Part of a small language model's weights.
Size: 8 layers, width 160, 2 heads of 64, MLP 448 SwiGLU.
Architecture: LayerNorm before each block, rotary positions, no biases in attention or MLP, untied embeddings.
Training: a variant of Muon for these matrices, 416M tokens, 9042 steps.
Each number is 128 + 32 x the weight over its row's rms, rounded and kept within 0 to 255. Layers, rows and columns count from 0. Numbers have three digits each. The size before them is the row's rms in percent of the matrix's.

# down: layer 3 MLP down (transposed), 448x160, rms 0.0625, rows 47-102, columns 0-31
# gate: layer 3 MLP gate, 448x160, rms 0.263, rows 48-103, columns 0-31
# up: layer 3 MLP up, 448x160, rms 0.258, rows 48-103, columns 0-31
down47 090:114168127133123108074157127132108149090186152117094118174149091144112133121106133181164144097162
gate48 101:156111151104073162101093108116143134188050095131146243098090148153120099102139102184082076132119
up48 102:122101134127101186109093156088108158096095097167189106140166058175131154144173130120133129125110
down48 090:189168098129155158129137113108088138147111159108144148109176100124125201124158097186147082156101
gate49 107:090122163131174089129139138098161156146110101162103142079123108114094101126105229120165129099184
up49 106:108211144058059137104089158138093116126152126141133105095087211125177148111127140165063078154156
down49 099:157138124165105170120136146144088129149165143088147129148129129126057121089214093079166132113086
gate50 087:112157108094120040140087099149099121135138074085127132153115128140087145125123175113151134163113
up50 090:107131080125157071119158135115086140177098087083113128108042112146078136152137166132129112131105
down50 082:124066130154058085084120147089104155125156151085153137100084077188105142123098086092139136084160
gate51 098:097158089147176156130141079143127075099154102123204122144069136159148118059152154169113140155124
up51 098:136066167125118135163138085126093146123149133129108148066098152130087108070153080141128128112198
down51 090:109184147107135147087154118118060171089139107140106054199168114125180199158124178132126082140102
gate52 094:188153105106102168084103153159092107119156169153108094102132161083129062165146143152107110205181
up52 104:125116161155167110130125146154098113148106131114106181137098147148133163087132051118132103114125
down52 097:124175144126131127173061132121106106111100115062101101170140086133174110140091154142119152177114
gate53 088:055193046087046100159097124159196078080115144113099158168135138119120148133163184127130112136141
up53 098:079164105060128086079147111156104117100122148115157088135149114180144135133102111150070123121120
down53 096:138203146110109082145084185104207084156122135136092191097149117142136149127135115140168118144101
gate54 104:064121138114110171162064141138111121098103127128112140106090155141125169101165055092092115109110
up54 100:115100121151064138103205097126111125114133101090147151120106156142176109119175044088157128047181
down54 112:148121125094114158123055117197073180181150146139138116160102206174136155153148151127061197127133
gate55 101:153118146106114144120168088097114109183090101141106170127138171208130210050170067144120181167153
up55 089:163138136120161153090127137166125118087159136160147131199173174126093101140142120080115152043119
down55 089:146159114136133142086152165093109086120159152124122116141175157115093114073108092127166101110084
gate56 091:135175114125149193112129114181174081130129104078072141150130117155110115165090144165144091143152
up56 099:172159165140130108152174147108128064083098120205119096111118153137148185211101144142141096167154
down56 091:124148107110116166084118170179149168153135095079099121094146080120123127129142107140153139152163
gate57 094:151109091147109124115134182134111101108082114133148155109116139088158163148110161151120107143106
up57 096:139080122196205130081081128159076120116130161161118127191128110099081154073170143119179168128145
down57 100:132096138143148093142132056123162115128072170160143185168106136119127111139144082161070139094132
gate58 107:107173133118160128186143109160161130174100060064153108111167160135135090148062128202156112130103
up58 103:173124169101088221105127073207071143103148138118171117061153134103170132119149135144193129096170
down58 103:064143101162149043114187120072147123171072137170080148153087159115077131195151139121044112174144
gate59 079:126180106038113097101193137096154147171149164172158133086140074144165149146103162115137159148107
up59 092:155121087141158134171129129152124113217126082111086095157090096056128090078151135128091109132115
down59 084:080159126141112133109080091136172103091100138133098171038153141158060127167126144158210106122114
gate60 114:104081128108096100189138091094160082146141145125111193087177132145170081178145124115135114133093
up60 105:171084187179185099151130142090127151127113146120172110117202132112115197138131127151148115183133
down60 119:141105138064134158017109132111129120119115117134099126120165147107063185164117170146121114130127
gate61 108:164160151167187121152118117180170173123158121162121128125107127088058124081094086134157144098177
up61 113:109129144145122097094134086116094078119131118107054078109139175114152087193114173128116037160131
down61 122:113093051131112089148153166128156119109094145188136122183080094198191136179126115116097179143192
gate62 098:111143161107149151093066142120179131173137081157084109143147092116131093086157155103172114132107
up62 099:113137107170171141165155089119087080137076142133091092115124120174103127100122179103133135138108
down62 094:128105180110108144163174139040158130165127136126152155125114149085145092110136122060133105166128
gate63 095:164174131140108101096128150137077097139116197169171108131143082132157164086067131170128173165188
up63 105:185087119155084052099085127169122183175149174141130179066099124145111113137131099177142124190126
down63 096:136135112126161187157167112075175124083146128109090139133089107145081155091111207115091159053135
gate64 098:153174159120106146097121112098189116125113117151118124099146194159136210126032139094157179121131
up64 101:106096082119124141177147105141083141135114118114144101107146058157108055109128141187148113106107
down64 103:107079117134140087155097121134145162129134114159146141112094098114159132112171135152093168104097
gate65 096:122125060110110077161165101118112109129150152085108120115131138079138125141201153133151166103096
up65 089:131154105126103139143093184144098134114126170180177079111118099147205110128121119129125122122124
down65 095:153090174145113170144156117036089121183180161123128103126108121181129091101103143146156096159044
gate66 097:098141099096098128134027121132156109107117111103171154126116171086133120194087168094107067089149
up66 108:069128170133158151117167078096129158124118140151092117128143072136121155145125138076151069124131
down66 096:143131106154083111139115153083111183117136102141154137111094140155111125128107129117097214131102
gate67 089:131115161134100168082177149135109135105155070059053105156110085118066151171128154163154176145123
up67 090:140130139068133134183068138175095208093113127074140131144155144112049161150110119160140147070108
down67 097:102078118123185066143142109081154115114132107096083137135146137171100130134132131125126136071121
gate68 107:124094134105116174103104136108092082109150072180082163107105117118149121139151138092101128179188
up68 105:143119109150192149153114173110099138152157120133186110087120146130125121131094116160150127144083
down68 106:102167183116067128100122095152143075169159134118132137105098124163154085118138118076094143067157
gate69 190:137118086109068153124072153097134124151129159140136158174144074098126150135151174140140134060143
up69 151:078140179157175120095151103127105133104162101154138102144158142145091076087105147065110134146144
down69 192:111105143097184116055143136084119108124140146094110107120139151126104138125138140093098100165115
gate70 096:094132159110143126153180117112144092165075118098114141158192091162103164076156074157131115146166
up70 102:142108153140129103137152130168129082126116228098156163100133130120094153133093155117119200162141
down70 085:125119143153085110193114147091132127133085119150083157171136078124085128106154127179134143137123
gate71 101:071172131086146082178097076115142100090202079159136138151110122130132093157119170082142118136054
up71 099:171114060115147100094112123174082161126106105194175148156117144109129167086093129159077145117164
down71 089:173139067146108152111131138128127176093171125138166145159152095180140105067108106152127098145179
gate72 104:103130076133092138190144097119128103081119076165142173134138163108151154188145134138110166127181
up72 099:149095147196089110083091146080124141130141151104158123119089124118104129148107159095154158118091
down72 095:124196176073190174044086150176128152132166143127096141107142073116131106135118137116110096110157
gate73 095:073140163166163111087123165124118143181109160084094137182180123098110173189125124183053148173168
up73 094:122178140195121118129089128087079156117100121126119175126112157106156106157127108141055157104139
down73 095:136110075098158128148165168188147139127132078145152101145097166121095081068084164115166100163084
gate74 100:178196131106201148076123173110108103116155150139133157086183133113141096068142102141141160131141
up74 096:100075214099159131099104150121167125185122158158071141040120142130131159112133173093105146157115
down74 099:078185100162129135130140140116091123137147126117146126140142118090112088132151092199132161100159
gate75 091:160109145176102144063044162112110146169096112141128135127134156164126141083186082119112143097158
up75 093:179156092214120135135105073192126176152087138136157111109119080181081096095133093133094110147126
down75 094:096132127125166077102095184080116128140145094146126122141150173099101128141078090137073145091134
gate76 107:142135147081137101086177135134123137168105101107106142134087138122059143091106167120093161123127
up76 106:106096124129084154177088163114166119138194116110116130139199079195127085115143071108185121131085
down76 100:109176159138090166129116139144193111086116077095148116136062148111071143113121181138154072157091
gate77 082:140093126118119223128123118169107150113132131108115158163144024160054112118154136175157120163134
up77 100:098120117130115122121143148117152096109143167096110140090100180124116093084152076112127067143139
down77 091:144132107099118069155135143118138146145114121140152149041131156145129116094139062079164098137126
gate78 088:077182111068156199128105170116092078182204086141134151095141149144143151127147176181183149131124
up78 093:151123106152130138139122063094170081158074207106090162207120136169069067161154128158153144178142
down78 088:096071141148123085119146123124115098105091171119110158176144139133108113088150163111101120128130
gate79 098:094157130176104155149143097122119113122129123095149082140134099110130105119132134140143165200161
up79 101:082127147185134156098102139127201098179115085082131089140155131152107095129138155186162131120113
down79 100:063137145131115122139122153099084091106182101139113122139103151150099139089081040069121115127108
gate80 098:149114145116137175165144108133161114132100124093173146104168121080077133143125096160183131079092
up80 118:145102121211113152123035088142121111134096107104088129182122125121182127160173152038085115141127
down80 119:097075069118145075093142134163153118161111109166115126129106155131110113177105095161005145117125
gate81 077:119100135155110104090112091069080149124137142137179143121122139038113107073135128133143143136166
up81 085:143107119157121128127109147069150190044155151060124103175146143135134147130201109146116127153101
down81 086:135220154132096125130085151091148124119133122089184150140175105118155137128143051110097098170104
gate82 098:137111214100159111134141132143148163152082134073100122072163067149161178151128179108104135131112
up82 086:137152152194132209131055108107155104149143169126161177141108141118140128100117146128049143137103
down82 099:166108108118138134075110114092136174124136147136113099091122160109122144106088108086055125128099
gate83 102:103094145100166123057142117120105146179152188112104110152091099090118131149129144122133177127150
up83 097:054121131176113113131134116143189115114175097112158066121083086109163127143097071124162159171159
down83 099:157130084132132119151125132155190095099109096155153121052162105140150125146192117066115104136142
gate84 097:095101117090130089162235090144125129083195175107135125128105115158157142164109163129120100146112
up84 086:121120118157092136100180151160130108129096142118105091144106076129161120132120123156133117116128
down84 104:115117066096099115199180096130129095163149102151088123171123160152179077201079183134144098167135
gate85 092:135136195111117149199110194103096152108117076144182101138098139121085093157133146128137135167094
up85 090:178099177108175153093103146059183144155124113109113140153133141126189133150159141147095140141074
down85 091:121089149103161078117142143200142144127060083117087178097182151166157131184063065179114087159166
gate86 097:140161164076124169147164178103108104124142184158073135179186108132104088142142137171118119132155
up86 105:104121125135115144086107111134072111176115053117124104157101103144090111092142117137106148126150
down86 101:152082116156115172135102134147120137097131139099123192126134123104176110089100131125184059117073
gate87 094:144155147116105108134087144108120114097059141086145131171113102116143190161137140085142134157150
up87 103:129092071100147158147127122087184149139149134115147091074133109151098162087111099114107172097103
down87 094:085141102148134120112182134096092132162117144157128074171144189094144133124119156163149124097066
gate88 093:138135109076062110150058107113127102123094172103165127102116098113152120129120105101152125124052
up88 099:108127089123104106137114090180064087121131186155089112127128100129072069058132105097149197149151
down88 099:123122127137132122147150159071152193176146082070131166172105125141175129132155087127090128160117
gate89 112:085209161126137148171112140136087098146081148221080148077079074127092149104150129144141134141077
up89 099:070082125120099069133117124144115163140182172081131114163099101167140105095172157104096076117143
down89 111:186134171131145126120132122074150113108116133162107170137111149132083094106166154127152192115161
gate90 103:126083128184073092082085146106166129155117124146121125129097126091115132166115147112152086208171
up90 105:179126119133207141124072177171171174126147133117054106130044167122167057162156153192131145096095
down90 107:116151111144078133170150140122093108207163100118171119123083094116079146153095091076133146117168
gate91 104:175073170165095129165084135099160095161075100111174138106201113145134073132134164142200103136149
up91 090:089086147079093152103147177187111121087129086085093147141138105166112205086055114133132126143125
down91 099:113155130091147105155140075049166146104224181145169105170106142152109137202169101080144070132111
gate92 100:133123117109153176092072082122114127138137147092204102085126117125088115094122139119154183110117
up92 101:160125204136109098087112142096168135129144131172140028204107136113168133142184086107149059145146
down92 100:141147103110144173121142126077176143072094099160048127070134106156174100142091140102135137085098
gate93 104:120109118164086110059089109103161173102128152081158111123153091124103171120125113130139165135087
up93 104:165153105127164181139138134116123136089176143110115078080166135118154134118098112110060128133152
down93 101:143100165097112128089091097107108113094117128124156137107172183081117104144162138119094159157076
gate94 097:124095121128089104127117145181167129124121166133128158081172179101158096126099124147123108105101
up94 107:087134119170095138097146148093123163056173107103157132131107190145108124157106165071109102111106
down94 100:106147097064159138153129136145149099135153129110181115108164079119192166106054112087144172118124
gate95 091:134102130104186093119099046133124132125132174087122089128136167156157094085125142174159112125153
up95 093:126197098162113062149157117100061179160094111107112122151048073172162153104088134126183116163092
down95 087:148101125126076157165157106199104127169168118124055116081108119226109161095163174112123095125098
gate96 099:174126132148148139116125130167084097153164167199129111174158122140114084160106155098118058117104
up96 096:097114153142210104131093131152200191173085090106116086090116167132140134147117149112108152184069
down96 105:144170114114133115055178145143135174144127136123131154120135120134146062170094136210115131125219
gate97 121:070104131107102136150105090136129099060096133084130176142171179161135161137054114166098148132108
up97 105:110163101097100153079132035138100138119069183122110140189154129174107124142091218095082140106098
down97 139:172144156152111091113139147144100145178141123150101100154111182214135117073110069170133146038155
gate98 097:121102114087070111043141115161124133153118054132154110129141134161154135135136126154163131149151
up98 096:108117076074190080081125107168194112101178092142134114112182081094107154150065180118139125100148
down98 103:099109090123119081196147096129117140093114107097152132102127138167171148160137163122135148191168
gate99 099:099094154090083144158118163097134085122164123209098119117160127141135108145123086100100098156077
up99 099:080159126154113137146081106152119064071106121140063121166107148161167099097123110120165138152139
down99 098:103113204139125120111126140146136121156160047198134074192072106154103136171184156055114108079080
gate100 099:137113139111095099170177141129117174165152144109105096132124108126118056111145170184143117073052
up100 104:102112124090114154157085090147050150112095095149140114109150100160132122095148076095109117049099
down100 096:200035187116133069147102138156195167167148170095153127173151159102098076132114143142102088136115
gate101 100:141164154103118137136095167144148131126123157072161126079098134133116197100119104157111126155203
up101 079:157151149178124171161150123166149125099120083069104125146117137122129143120148166117159139113078
down101 115:160164125086077145211130147103108108121165117108177132095091140186111148139160152114153140098144
gate102 084:100110066109185170116198117146130070121132113103126104081162097196160164124139137169161159202135
up102 079:178090134124154150194181124095088159132104125115113113136123044104144142162175111123119111130094
down102 086:203135140152119107148138164105167158138147125101107147116154065162068167168097144126135116106146
gate103 095:086186110167078169086101161172166150135130093127093123100148103090113120149181090124156133059078
up103 097:160167149179157124119155181175086083107117142098138164158089140126080161097144133111167093111135